Weights of a small transformer language model: 12 layers, normalized queries and keys.
Each number is 128 + 32 x the weight over its row's rms, rounded and kept within 0 to 255. Layers, rows and columns count from 0. Numbers have three digits each. The size before them is the row's rms in percent of the matrix's.

# layer 8 MLP down, 96x384, rms 0.0828, rows 0-95, columns 256-383
100:159078088132037116114148120146094146197122159100104110191108139180101186079167154188131135125134170191080189175114176118088117129095151082125101144129144137135152152171203077116178114156140153169125229121122155115179115182145163130171083128143153170159138128088154140101187107145092085163102138190173114122061092113132144127128132127108183160169109140053173142111125116184098075143112
104:091103059081130128077112111146080159074091122201105121150130103151074178132101147210104171079164111195159159170144149079075156098143154106180182176126163138122100212123144175147156109069192111069078073131103079123093161096162122096211124120133109112098200089136151079138128118127146122102156149097157144072094175099165150089165156079147086111166148155171123096118157106143088060163129
097:138149182136153121135163054155133101161129144121183185178123129131131150145106143152127145084101135093185094112137140212046100168103144190129170129138063104166076134057141137144146179092159165152149138130159135120089110143113145127131099068096094158134161091166114058077112115109104170166161149139147155151126150196125073130188170097105059108084073111170087134090182142083164133111114
100:171088110119146176149168107112080144140118183178173149110088161129127125122145110125080104160096128055109118092149159132087185210143126080152078044117073148102140165178151104142195128123118163103120189148114141110179092122107142128119103151146096139066150177165160091121145175121122117140151106132143123152121081114082141112127167105095159117093164172107126084166108113118198105147177
097:174174156149149119109104190111157114098116181139137105128193113133118115090157109073111183137139130106074098182072039095164172141126121077113161198161148132154109126119124161090180105170128149117107089106109123129134129103099165129093127096111170113133117120168155143152160179080088141099156121100170114055118123117194123115140055150146121121135159159154166197122097144107103132146219
106:136115141139150109111105085119122154079138176117089173180121064134134131108127128123164154088109059114138111148123162109171160073123100091088146110175088156119165117106194114131132136062122196079155175126116115165118107145132102133130162069164142154102097123169136089112154109115095119113212140129104083139094097091111076148099084143115103093139134105101122151113136079111091200143115
103:093090149102146054098141122170159139096084098157131113154120157135127074191093115150106160119174177135130173159151135164173126114148127147107118160122125156127170138094059079145095141142152180139129133099149108163106098110164100164160139130146127169200178098139128137128133158155160074199134156109133191194096180116111122161096125120176160080098073150121161105149084132105156099107139
097:130128104120074143200108166126115140117126106112136135122126160170095184093102094130130146089086163096098062060089135156139149104100117104148145127158143052121099117114165119152172136158055118193068112127128108127098102150111091152080135110151102183130098070155103114085071164056104151119125114094145086120135069184170162106082180082131080157140168120141086125104124085161171108159128
103:112164098059158106174142131132103138147114207180159127142113140088066133160145132137096139117085117079183095084118120121105173129161115147147130092166123168155104120142153197132101153181175097087089147148183119156093110088087134130137081173079096139174118114103158149171181102159112132124134113116104077150134133115110116180151167178113128163086173165099072122169124151114122099153139
100:126141108096086135101140135145153136130148172121099170170131144097123049159170113161115129081147161097159141154182119111162101158142093155114170142133128026095130100180074110131117139065137149089118098124137143094081086136149183128135151124108116130088107087186117153074065135133136194162156175112110105113126123145150108129108101122150149167133118131119158126119080102178112148078107
099:107043131069130046116132134101127178103105169185094163148134176161043127130155125084142107124107112148166116056138171102091172152138094121082181133149121131124111066141139179148164139127167105135162117103176128109129117075142163151152105182173158118076157084129131131185210156134105122146133113131135158172125156143154088056122093113135126116145139144141184173075085094081111153114088
101:111058089113147126122143156116129135121075110136081138133150102128140191128102128107059148103103116199123066185101100133165097095128143062114126089181163111062109085086146107102062128161096181138158160139064085180085083066130128112146105143146113097088097081126124156175122106114142127146091178051158113131088141114087131131126086122120082116118160131136160127114088106128091125119140
100:132133142157135168078108147121119112114116065101179105116148172175160057123194171102196183158156098088118140105138078104189153134101076151094121115132098101119123118068113141159098132111128090181185083133169167121206226118125100109098096062161158076129167158068108075132193145175100112160183161103123147154129097109134129107118105128093102147217097112139111127086160073080175141144129
100:113152138127168154135100127187129129118181115113084098095116121121124130109116129151130106189109101089137075174141188028080118153135132129118163132164083115085135096159141127148167163152071112154092121089112119104114207087110124129175087106123118157144079093166157123094138121137136158199161110157114135147182106109115122131124121136133171067121146146111085116142104120184141097142123
091:178119086092156098129104142085135145119113117162118125100134111108133113088096151135156176155121148137099125184099090137163163183143104178121141153147181037121154112141154055118101096103099090121092112154121146113109145162088149101072127119071105098081100118122152155150113087111057126060152082133096137062117138129135079091114064114145065117170121170167141167155139143095052154122119
107:158103118125086139174100131148127121172144133172158097131122144113035152121104127184140167097099138139129122168184060154137103114142117149076131127202119116226163068115124147199069118143180150106084115136160140122082152137098110101155080079109156101135129129128121098164144185089081091107123182111144130075147122095197148129124124077088152117123099171158141183153187141082150141102187
106:113091144102135181133167158114158114155154107118121167173180104135156142181142154146082155139140118070168114139138093168125071124146120100203123100158069145148199116151101126096116095183115173148083179109120191107104119182132100160117105074147123085122127165082197174109145135134096145089135125159064140057119101152160151095081076128123143112161118140124119124158125116148155137094076
099:125172083180099123087148126098137148098090112132102122146125158133106136132127078158119102120127149120089126169133139131124100090178113131154104158143142138146082159146156142101144171122108159148142181087145111181168143124115165149116136082136119066100189113139121192123098114100168230080113179171129112162075178105074167113057103141114175109101096163109063136105099101176094136129115
103:110174100167120062148152125134094099146165126110153105116101109121151100109133156130124127157139174114093104217076085128139152127207128118108085074155099152169086106151148143109124090108154124155148098115109109185154151138076150085184041089168097120156141100084193109122219106134156124123163134173075149094107135138095156089073118155140105153126104110144160078137127103133123088131114
096:196088159089155101052140082148154131144099120170110150161105162110179151123131121129146161144113103089128139112089184091104139194158072170130134132137162154154164131115143079145132057116153191176104093161147097112161154144115132116083092088168138144138126137143117106097187085160124084087053140061145056092160164121135120114170139114114129086109128139158110144101162150060118129181139
101:125168182136153097167125087133105110108124204105118117166087171110133125135129167123100135105146135152129128123124162137147104100138138117127131104148116064154105081144160141170133101157168165135188137180112102181201161084124107142107139131129123075127148106130173122112094132139075136111115167130143070199106162131164145111120133159000138134097122110148131140108169095178122120140180
095:186216155141099135086141097124126174119147145152111176125185114140150105116137120104140117217178110133169108152084178186144139131134128142134080069095073122127131151077153125140136097130082102130108106129090151131149137134115152122091163114111087125140156164075089124136122142161096177140114160117168163120122125146078136126110133158104181156140179129099091111151099133156167077174152
109:156201112194147190084136128149159162152122118137088138126139122151196096159075128183205084122200064124090156150137114086143119172159095133170158134105139130141143166088130146089082125109116097131131088184107078088163165094158148136132080117110091116093129175116090114177066105143120162079155175135071139100123106134048083132166138126158193134155167212060114094110071121147142154083130
096:127132179136133118108168171109048060143131131131102098128143110107139088070122181156139098125141130162164161111164053148197129186121133123141133136055096151123156089142134074127140122091154098141130142174092131140096128162219188145206162084121129128099128198095160136119173166158121129134125142124108126082092151113146149125153087128144111132178103053153139114118228103090145095142155
102:125183181095113104124085203073167109140099156113151069111066174111100145102125166098170172118168099124109099156093113139166167110107153114146133166145079136119189147101185142171158120091155069134138125193140141148109141113107029177138138154192128108089165105160097099146111132149159089091112099075103114134115102152128109077151122181112130163091121096099202067091128094105088156146100
099:015184124087118176115186144091096147143082086122104117195126109113113148134148179160095133135103075149133099100119073081129123141146110088143120058142157136115171117185157099080114178151064128091069165093117122073147084145126109121147142121138122152102179112074088066186106073069111116099139131171122169144135153144172092156125203138117084124102131124105182188098094139110118088195120
108:064060160105205170119127131126177088126031102109110137119154125077129120158070126171160088137160149137103126148153116065124167139103151109110151162085124160112168150081105069123125141148074166121136140115117074166113129152104135120122153154111188150126120162167166155159083103091157152132115099129071085140163139087096146141134110114137144116112149098146160233121124158103121201137127
103:124105161120148086154112137150131163101176111180086149116168083079111164153119110218119153152158157146142147127109160159167095134145127108137130174108118107136148113207124159114153115129218151126084132143155134134139123101102071120102130149139166160097116083121086094172138141191128131085097095149156174142141107142162167124139125109073141149139103124104185125085141124147106125087101
098:134125100099143097079081108160121179162095081116119137093158177098170093102125138128068139119144143150102052151121149140192089110137128146132148106131197159148107143102124113159121149171126140190120146176150172092128150138208097124096133126214135124140173110141121100068129121107120157109154117156110118155134092082087201140093102102123094140115103169122215086130080145107142131131216
104:116122092147163145113086137119152168104111165110062153128107090121122105180130186086123147134163134108034077152070084092140133124086126112084164122101174090086157129161129083090131140118139156107156151189092116163081075111098127060133096138137073160151097104093146078119178125160116113088097103107165121175080101146177163100112152144118206122139090171118102165105110124158157112086119
105:083135111165080109197141125138164160141106130089116121152081148161066112149110130104132169145121193114170133068127152100156169138152140158098166107088156176131119124069122148118077076178072110093144121146132159142113127153181124108156098165134099142126097138228136106160099060126066075098136111152145118167133184135140115181084103082165128162103132121082160096113154145133124121117156
094:135149146180144123183163117145155122096149133145129097154143111141096130151120152146102154060137153099116157120175171072164190148154113101135100122084087107132159124093071105176122122090120186101128169119085164117131124172101085128091072156077133142168126144121116149089134109105060172062121201179148133112131116143166155128050139117124126203122092091180131126131129151120082091144158
095:144127061113166099097116163141095193113106158063086152120211148130110141107130145133106142110173143179181079154192117143126139114072163103042156091194097111119153075107129153107056129124152151158111111116184108156093129150103159110139124084117150117175179112204113084118103111158166155114134093085104102169114201123164110088131173136056067181100131167078148176096093120128096118080090
103:125135130100081080085130111172120129096163112105095088146119106100130108135171115109095128093083113152134107129105116135082108077193121169115145098163062131164143149129136086115105133114137103201105058103145089128142055161096160083159147158120118106130108046187127152128086129143140111107108070118105123076140143117072092129139095174153129126104132131108063138170108146197113109116148
100:161154147149192153101107135139162082102145137146135071103118067087161068186077172077156136123130173185119156128040129162123135178092176085091090175092148126108134161089171180120100097177129092142099147124090164163060135159129154168184172101171180141078110147137165092167132152137176182159194103118067153077130118194159133097099128108133119123109090099149133121139205130092125115101173
097:109101130147092169125103197087149141123141184115117162128129176119135109146144148099129141152121172097152102172133152126085109091166143139213123133082144175119112123103154106118101066103096131110110148189133098121100108181118149110175104146129074055156133155116093151110153070237121045113161073118189150131100089189058128068113113092161122117100081143158111072050154116111143075127160
098:131132084066112163168076116131119117154139141125061155143066117103150103096157116145073111139127122127146140141145130186141095166113146096150082143138185170125090099106149114152128143117151136131086056120119139124127065135210174093157074142118102093165129103165107166143122160166133180136105115203129188233143104115108155122210135129112145142201108102080160122157141165172160130128082
105:116088100104052143128151047163136150094103090166146189157102161200151080169151137135114159162157150147153156175166172130129087121137147135138098134128179103166133126111058066136167135129167124127137122135102094154128127103090067189143142139115123141092082144112129114116104103126145101138123154080164144147135124090160130145083172176128118138133132156088154090127096151177082115162105
100:097137125187088174174213052132116144098125120159141138092157117107127124136179203138129161103111123084098166154088160134136063127178184116107084071152128167108106118152148126131140122204118099125153182145143187124113087174111082129129078182085084154167096081114130102109140150090089089136148150099110099071110171150148101184099167148111194121056163123164093119129103127149137101091118
102:158123088132177066118100118146096172101134132160108137126167134111138092125184130107128086116159140132057113119112124147186169113175068101118128157093052121124107143086142176121127153110119159090157091119156134116125105130182121088120135130104176130214137104112108123116155158123172153139218093166135175092142109166139089077083102155077170136216101182133112082131125138149137046153119
102:120092163095124152070151182121073157202131106069141113159051153171153102125134124156155130105205164119096155105153136140056101124176055149157166096130150139106123105136079132208129103114105181144065150118190112202183142131082105103166078150143063135175107115138075166120107069169117151100114085068130136070146121144135134170099151073137151099136141120083172129116197135143110122130113
096:114118134064111097120140162153127167091132102137171096182164107150158121115085124126149121098134073100162170158136144120155136113111094126143079066169096171145124180178161136118109141117141146172093126072128137106144120137124090095080116159100139175160157104101136084098078133124124119098158104079118129087150156098127102134132123170190076158144154123090180101212152135171129137110156
095:169131094178165081089186159213115108077183108080117125139156100134101148172135096196163133092127105087063094123086078111147075182183129127069132110143105089168113175090134096100101126141153124129077114036116135112082120097124111159140093127126065127172145100130107145132100114138112164122146143121093137212133146102105161164092133155147153142143161172160114118098131132120099081148168
103:146088087127193144079129127130142186113076152118110104168114161129114154179144098110161135136144085162115095069131114183099151072174110128169141116100147152114092187091101099142090154123112123130132096115138117149144137156127155160104127178186129128114134139151118100114154122173098106131101147134154072091125078145118189113145153134106111185088171144138105079078157069171110150149186
104:104075149142113142112146088099165063100106103133134097190100090076118159128080093165120130144128124116185102154158150082126110200156137068060100179181127173133115140085115162121155171110158140164121103064134094129094149138181150183059125178061079123105136166146129184156111118102177107097174086120109086140142127165144100097122101054158136156098132173119072116077128147140162106078137
099:059140158142141181096104080178121120150142100091109197094139110115121145148124058113061155154123087124108112147129092096100098071102098105155145171103109175113140128102154153115109100094053125121165179164136128187142080139136146155074090116085189082185161075143106184193094056143117081084099126148146134137094107155161119118117127136075119145093136188188087104149113068115149099168167
101:128131075114104155088104158141104077063172193165147089159098131176119085123115113166146180103155126154110078142169176142145166137107107096147144175099132116175098087134125080097138085152113083167088106090109072100091092143077140146124139140191115075137073142138147137170125154124116094151141068060097114117117026107157112174157157116159141153086155155075153131074115159167077137147099
094:118129156118129126150094148145103134105172167111109115131193180111082121142107143089120119120110083096160153168099164138190138101093131150123128158125123093105102088128057126081169135085126164143095161152090160148073139128135115061125102098151146152113051120113185140130101228117136117097141138103096153108101156115172103132102174166088104155153125141127144120117152096118160058147118
095:125135130201144123127142137099136132110154091057163136154142146156162108130135125170108162127094125161118134107091079162119122057120096115158179143132081119084111182145163082148143145078197183139127090119141126089079145106115125127134115103126148160134061115135159161062122105094159113123122110153128118130157151131096073142182122118155118165159179158101160169149224148164149117146157
104:159171099161086129114072107117121144075108083136119114180112099113102143125080124156111124193158121162111095082160082148081157117096097126176040075101115148130114154088086145224133102108106147087126073147181135176121154149130116148160080144121151131114158149127072143089168111126128138125111128131170103136113091125092074139115162113147164162095129103097133132145107107154132117077088
096:101074176159174090095121110113126123133160131056151108173135150118161140108136099158085194105073135138199083177110137145133108103175147158060085113106088073084181184116106088124120108148157091071143116148165171118165090115105135125124163119107145113096151142109146103163151125100143119090137119137082157130182134103116149115097096176109102141082156171175120128154182142069090128138144
095:108128081090144143132161112168097135130122167095099170114138149151145115098113150094085131106160156078142144177141174117117096112122146091107079145104130127164107084156180094134172107126103118094200142113151194131175175133138132152152131128106146090170125130104056128163112174099143132133124173130065153116166088075143161102131115171124123161157216111114177149143114184134133089135141
100:129128187104167149192107114140081086143169105116126116153137137099085085143090201135034165190080112132102125157183118102136137181165097104130161100112134130134125089099048124143113186106079173156118128173139114105126155133145147106153101097129126160141103124153131107136085145172106106166095095094159119138159092157131140105060181131130075155070090156098137128123136106163199094140129
099:165118082069128110085133130173176107124168139144163138108096101118173090146100166102096076111094175119078096090076098128190163154132197168220110107114121130126103139138143105139128136134155095081123152148123120093112147134088150153113097154161128134137121163144136115083162135152065060197142132125088132129157156158122160129066222067133124138179208171138137123102019170076184138122118
097:163171151096194101128113154123122157115135110082129155156160124114216124120117157183132102103133080122084107168117167164142195108074121152122071161111107177151130148127119141135102166082114104154118149094136104117184101173138101124137162116116135173127134071122169122150115113129146109099161153132114167148126135099113168116114112093154151137119209128138062107078148086075093109140172
100:136119162138124165115134144097121150206105081128153102162129100139159101155130141053097123164091073106152127106068079145103080111170160186146114120067143111122105092131131162085119131147128147133135076091140106124151118142081104136107176126056138166163126125145088164156106147136164113136118056131161178139127178116176097109102088172162143150131129113105145122092155159151211117089145
101:143134153126115072026061108150139129172138137140162115165138168145069168141131105132099165135130163078171136124160108127108124144104121097120195153079067140153064147225114096115150126122144108183127120123101130118145134072157145111114123167174138171118078080139079106174145140107117085102096146041175128107178176119132127141114130133151100113137159098093146104187192118134122151133100
099:103170116165111152145181143182097154193115122144101156151123141147169058164146064110097075096108155115115172114159111127184136185151124192158147189095148126160118148089117138187095102101116155093125131130140121142106149087137084129067152129043123147109164092180112179120149145141186161134112132119171079170072124151091100167135182101120091082115164156110169098183169151101120122177142
102:090112188131188106110070149180114094085096114120145093069118116149099095057106098163118090137150110083110127108138125099104144137142151148100164164134167201239083097168113124112123070059109184112112124129165135134107213119167122118131187079064134163128141098107105141160128113159134090110115064085116076123153135116134104166159099132162038097141135164135127134168105101101117105112135
099:154110051125142167139114097108107119109102111144174054149103091194175155165134118148114102186097145148132079111186196106182172131101069093136138179088112078130068146160119100172114122088115148114077142136123000110149103127084124118119179160076172133129088152129189125132190086052202136135095147097129163168142120179074164070135112175106206104110131175138076142138169120098133087150144
102:133127143165126142115140122139163126209119067095135109112089146139155150104170140114127163096117094094130090123125197111103083102096139200106118150148137155152106071127104089125128197140143132161108077110163132109109114137095162073154129089115124200147135160133138164052123095195114070127142097149144171137116144101100136087114095202137174133135144155144074088192104116162109137151087
098:091090079249137084128111146092146117152135097077158100116131150122091156134138146123152095147132175103148178129177110103060151112189126129130137133104126112220097156139128089079097177149107160169121135143167148097121137194154089125073114162165117035133147094128083140140135122126078118166110123101110134123169076163127168117123090184112144081061121105090146128093172092086103115105134
097:097114151181164127130125112112120125185124153118151108040120089133148231127114113105109065119138135182176128183127119075148108139140180095145133136142154138087142129173143150156117084076132111137118192119115160167126119134077119051155112111149140095169113113092140165095120131084115143135157036109127130168120142085137096131070219149113141097086133092115136181099146142133082089147163
102:140147141177170104123211128121199122137124137155139123152207135135169111100073110093140054160116142113167173093159142113139171086133137145133128141113079149148137130062135161088142121077092074150120114171198084078201130166141099133153123163099146152117163121102125170106172172135088160137151095138131153129173145099123069103151180120132180135124163108089116074164152198165099105072018
096:138167124119062147210159149152131089095097060158148127134074070108181121152130151113137123108155121081138169101070132111098102119126060115181156121195111127124096105167116129139162118091145095153149152127088142183121128110146149172107144030141124114153107106145192087126072135158115126136138101141189076086145099171049128081146190164123116158160145091123141183164094144055196173108102
097:132141102139169209147111049139075139133135128142127173129098168195140143132110124109090133199082096141129194133120173131157163091121102157119103103142132127134127180079064153158181171095114163130061152121110135106094090178118133155129096124070113097123106150114127175142162136103119143168121138196114123176154124074126132148083149100128126077086121156125172089103146120098116129127156
096:105097140127176130121115105184141101167120119134090161087120088090156150062155127093160153144143108158139145185156125153120042197026128134151128102136164152157115141116154094158180165095129096092082097151156115066087167071083113120129173089150163132078170168151104108107132117095098154073127088131180107100156153131079148180142075134195121104097102121147133101141124118110082169162106
100:125132151121098129130126138140101111174138100141159105119136139069166123162165174156124138115134088125097127160164156090118196165128147162151142138131159136172113139157145090124184125060122137111125162140096145176150149175139142096207109138086130115141171105081167147109150190121111163100150119113113125121103117088144057139152184125138172106106131116074126104166119118073131083058153
099:157110134088159098073106163167100094091134101110213128102080113061165108146103145195113089147141097154119140078121150146071071154116114146129067135079131123075126141113134091121142098111139140073121117129096140162171175121164140155190147119068186129140159102108154093100141139177140103071131108153155180119146150138120157128091152123057148123135092124095136098097136107120063130145104
102:139140140142153088107136175114132112145125179136107154060094202171171084150134099108103148092071137169114126078152078111103187138182105050118102149135101096138131127128135167107150123189124100103076123118081159165157105115063121167100178102112122158128162126139117134077114080139154153147134192184117128159158120115144150074193146143146178082114090089166141093119070099139153119113171
098:093150115165132150121119089134112190114165119143099167149178084122162129129074132135140054165163086108094131117182113115110115138147152123081107130140108156125187193160130114152147182115133101134088134126118106155091143085138130174130161122134190141099130104181150125101222153128141061116125065090106145146142144132129172143208176108126114128122124093138142122144123105106192096091106
101:138152182110093106099132149075101101106111126130135113162123183124165137117086181126141138177161105085140128156128144135102124143089134188151098128116083032057134134147123129093167162133145123128140127073158132149068103068127122144148143106119111146096139100129088063115159129145169178098157114117168196123084153118136161133096173139114126101148094165135155060126130044150156116096091
099:077096120125114148107107157146115140147081091104123167135147113109104147139148143120099188127119202139156082078123145159140121104140160061175129077153085156102138146119123136161095157152143117151073164131154136142124157150182117092158130139152093148086087094228126090149151091164181038146104115124102105055146119114104049105139138100146083195141155139122059132138188114144084137100086
096:049113131119107171142136090109165091091158091130100095084123143115127116122100151109133116105149160034146067167112101144175147094123148115136119182123072096144202081130155132135067148094188145190162151119112143091147133128106062146110151140105109109126136060126153158093088169133103124112129088158154084139171164132135124158146143143159166128161131130141094159150124105117067097094185
098:152151107131176156163160105164176131144104103169163149071163122159108128162090139086163131082164073137159170152133172097124168129096134087093134071135138106135136168109127161106077158116106150103129131137135114140076131112159116139156177172126137155096160103097119106118162108141140126090135108079128159134108080093132104099123119165140137134185133085117118121120171052124170164084128
095:172131163109062199077146104119164098101085137115088132157137091193147165116152130115121201123164085138163112108086081191158114152061124149116145114129076108188126131163121137136060109093159111134143099139071152065184151147140103193154106098096145119146107164101107138161138129152119103110130149142093133091088135119092163088149111099166137142149090105137096097079098124094125180124111
097:152082149129100111138135084124176173123144182122134119162121132116076153120123143147173177117194149113062126130151095126073162169120063141146131135126084147145149131111143125162167160179162094143173125148113120154111177157114105146089167105126139065117186151125079132135109101132088116199163173201122130128170073095126139152108137153103084142132156115143143130161067091052088111075112
100:082103130196126076111155149147038166160122112152135157126098099053155082146159180107137184105102160113122136189096092168113150172102073142103144091175160119132160151057149108159122138105118141113038104127167055144164144192133161145141085090105131112197206080113124169118164168123133141151144188121115096076151159158142150119123109070205129157107138140170119168149176108099161170119070
100:137135142133091143128120088135104108099110146158103164139055125158178178104107130151102141105160168177139150153173103145112144056129111112209141101125126127102108140109142144166119125146050102174126142113073110073098116119080071164126126079187124106090104090113144144147076107171133162122153183164141148194067149110066153152175121138120104103171122102110139069216137125100142151126081
098:159123144157170102127120083082133183157135158096104121085123089090125144134099193136122155168125099094148147131116121145113122054131122082144107132155122180117169107119104157146092102118164126077172115135163109142144162127079126194151074155097108125118120112122075105177035115081120117104157103122117174115099081194175074107103136139093174130159146168093085096141107166127172166098132
102:151134141156104159100093089169139092127151139145056129154112138113177049146140110110084114080154161168122159102118141138128161161164123134125116168137124137148094079086121163051165134098122091084110142126139122161083140126148170124109138075129108093111175197158150081120154091109110144135115074094084141168165123130107112078124103109151110135129135098202160183114133137111127155097131
102:138126157131101144122161170141142085098134109178100070101123114120179175096089168135073143131119118091097126090169088138094098137093091177109154115115132114094126136091139055114128166158115132126110102086106112156079103101142108099096201098148074151193085133153135127166122092184017085135089150146145172135093130137136169161114168179181113160123115071172134120129146122168126145100133
106:061133110196162136143165127068129165158135182151135143140106147141161083042138166114106091108123108117084128117185129091153147155186097059134136148153131121087126169133140104151111196192050139153134126160197129170103157131136158140118075064181099125135185130147125089117146095095142088099097091157092106178160149120139105072091139127128111174109101120137154140102114119120145130107093
099:079104140115186149097113069102128158113195136182205083106163180071127101162191123085153091155118123130120133147147142124126077126146089159125101152114197153110156137144131071184177106090152106085121173183123119155109143100110134120125128113152166097129140071157138160127100142053058152143143185121155155117071196097146134062122137138137159059119116105056088128163145088105136100131129
104:115072075124073141156147136167102090123192139165084101142126167177088159137100108143180163083131109145178131137064150113177040109129125131130149175172151127128121140092081119081094148137118135117114173128118161143082151122193138239071104195070131131070168153133147157139117094177108165173097180161121108132131128134087164168158114081132096114100179165096186097160162144139144092142110
098:172186080175102111086084121114153174077142143129126199157109134148143144107156102136176103082098118119109156100156156178099145107146119063113144115131134109096100107098103158083105042170101073170157086137180141140134146119112154166128083080143158130135091168111150102122158156180076153122092136162144155102127060093137164098087152133126116090110203117130168114107088167138135073122143
101:107108087152190101179088087132121152132142133106160191105125124087153140204148110155153146115099113161129168165129131152107115134140110059119179108150158153092136099112177101148112134134149103136169150127199103093125140089087123126114124179116127145086059146100160189128153138144145169158139133163133164122142116156094084177137105132116107073103112150080109109091107117147106169133089
101:123117147158117116109129146103138135114103167091113139193147084145150123152145135141183113112132077147117121120115069137096143171097080079114090139084194076109169147129098098133119123117140102085158109169148094136115157058127110114150115109138164108126156206131133156130169137129118160124139137143119145144147133163121106094177126155102151133115067132080101154146142150177109128112135
107:100105113130136125155123132089092150156082095159157149128140182135161127157116113177153068121159125160165132141193078129144144079150185191118153135126092148149122084150088096122193120097105118096178114145074103117082168129120135134159146104125135156113120126133176153183118216133137146075141144149133115131117120064180133123190126104160145114098124117063110155102084179148149096170161
102:131127084139158074169184183060137164096154099133166113066110170166100117071141141138194086090133109082125156103187197059143121117146156131077112076175175146122116092126130094156053108071116153108161124141159164185151148112123101170157181141170123156110132096142177123156151124084164120144206162140146120120105107147149083128147099079107121153108113131119150153108140197142089127119144
100:127091135137143054136151144148152101130113086148156068086134130081111102144110149133135188147164165133136063101110100152090108159175125182144129096149049130192094097211092091190131125114092167117103156048155157151127128098107146191075108137127114153109097111119187105125150110154146136176133099116106150107177152155090110145149127126105083094147089097170151054159115102172094102083188
097:080115088120175144126073078136156215085138144148141112151164125099101124167121168085110126138115104101180186131169150110088104134115154125123096132097160195144202128106150169112106179192129150114111102108124160110092094123159120125165122081113118154137131169169147153118069075183156105152135110108108114112129136154098162095071143166154070111174110141128140061130098183126147119159173
101:173154091124139113109093176092198143169107149102115140154111069159132136139078160158080156100169165082144133114134103158100148110106105110162187188163129112070187163166111166126106157111100134130100141097128140192101150163133179166150071163105097143126103125151113119133114097153129138100082158138134106058159171166144167081084154109157110108143139085166158132135135150120174155103139
108:175079149122168138158137173113184148111193127148092145154151196109169150150118136130089129162091144111174083077128161183083098108118077113081124135144116086093070156136156143119171135115152168100148093175168117105139141112129142180121101098081094116134119155128138072108156140155052109134209123066148125133143107111074171151171080124094125194147097125178149182103099071178142081101122
100:165137157088146158134191111151114076106133130133121089124098149160122114084211165127134140089187072149091171120092103174099115123172141121117097082121114148105078168131066131100068113072172143163178072146122141151112100185102183104119150127153164125122102126105165119226156121154061165134103117064100128122079097132087088081116115123121144051184109129142069106125121096171148073191154
096:091118147116127125104136139113140128140074139212134181099167108097139074131122156170095131127171076146158122140138129141067144099142152134115070143078070088089157109146159093192108124124097138123111160133138088196099149175104090162122162166124131112121140153117111200178073195108114087099114095090179141151111180131111130080143078091108104118078083109121144123060096086148132165131118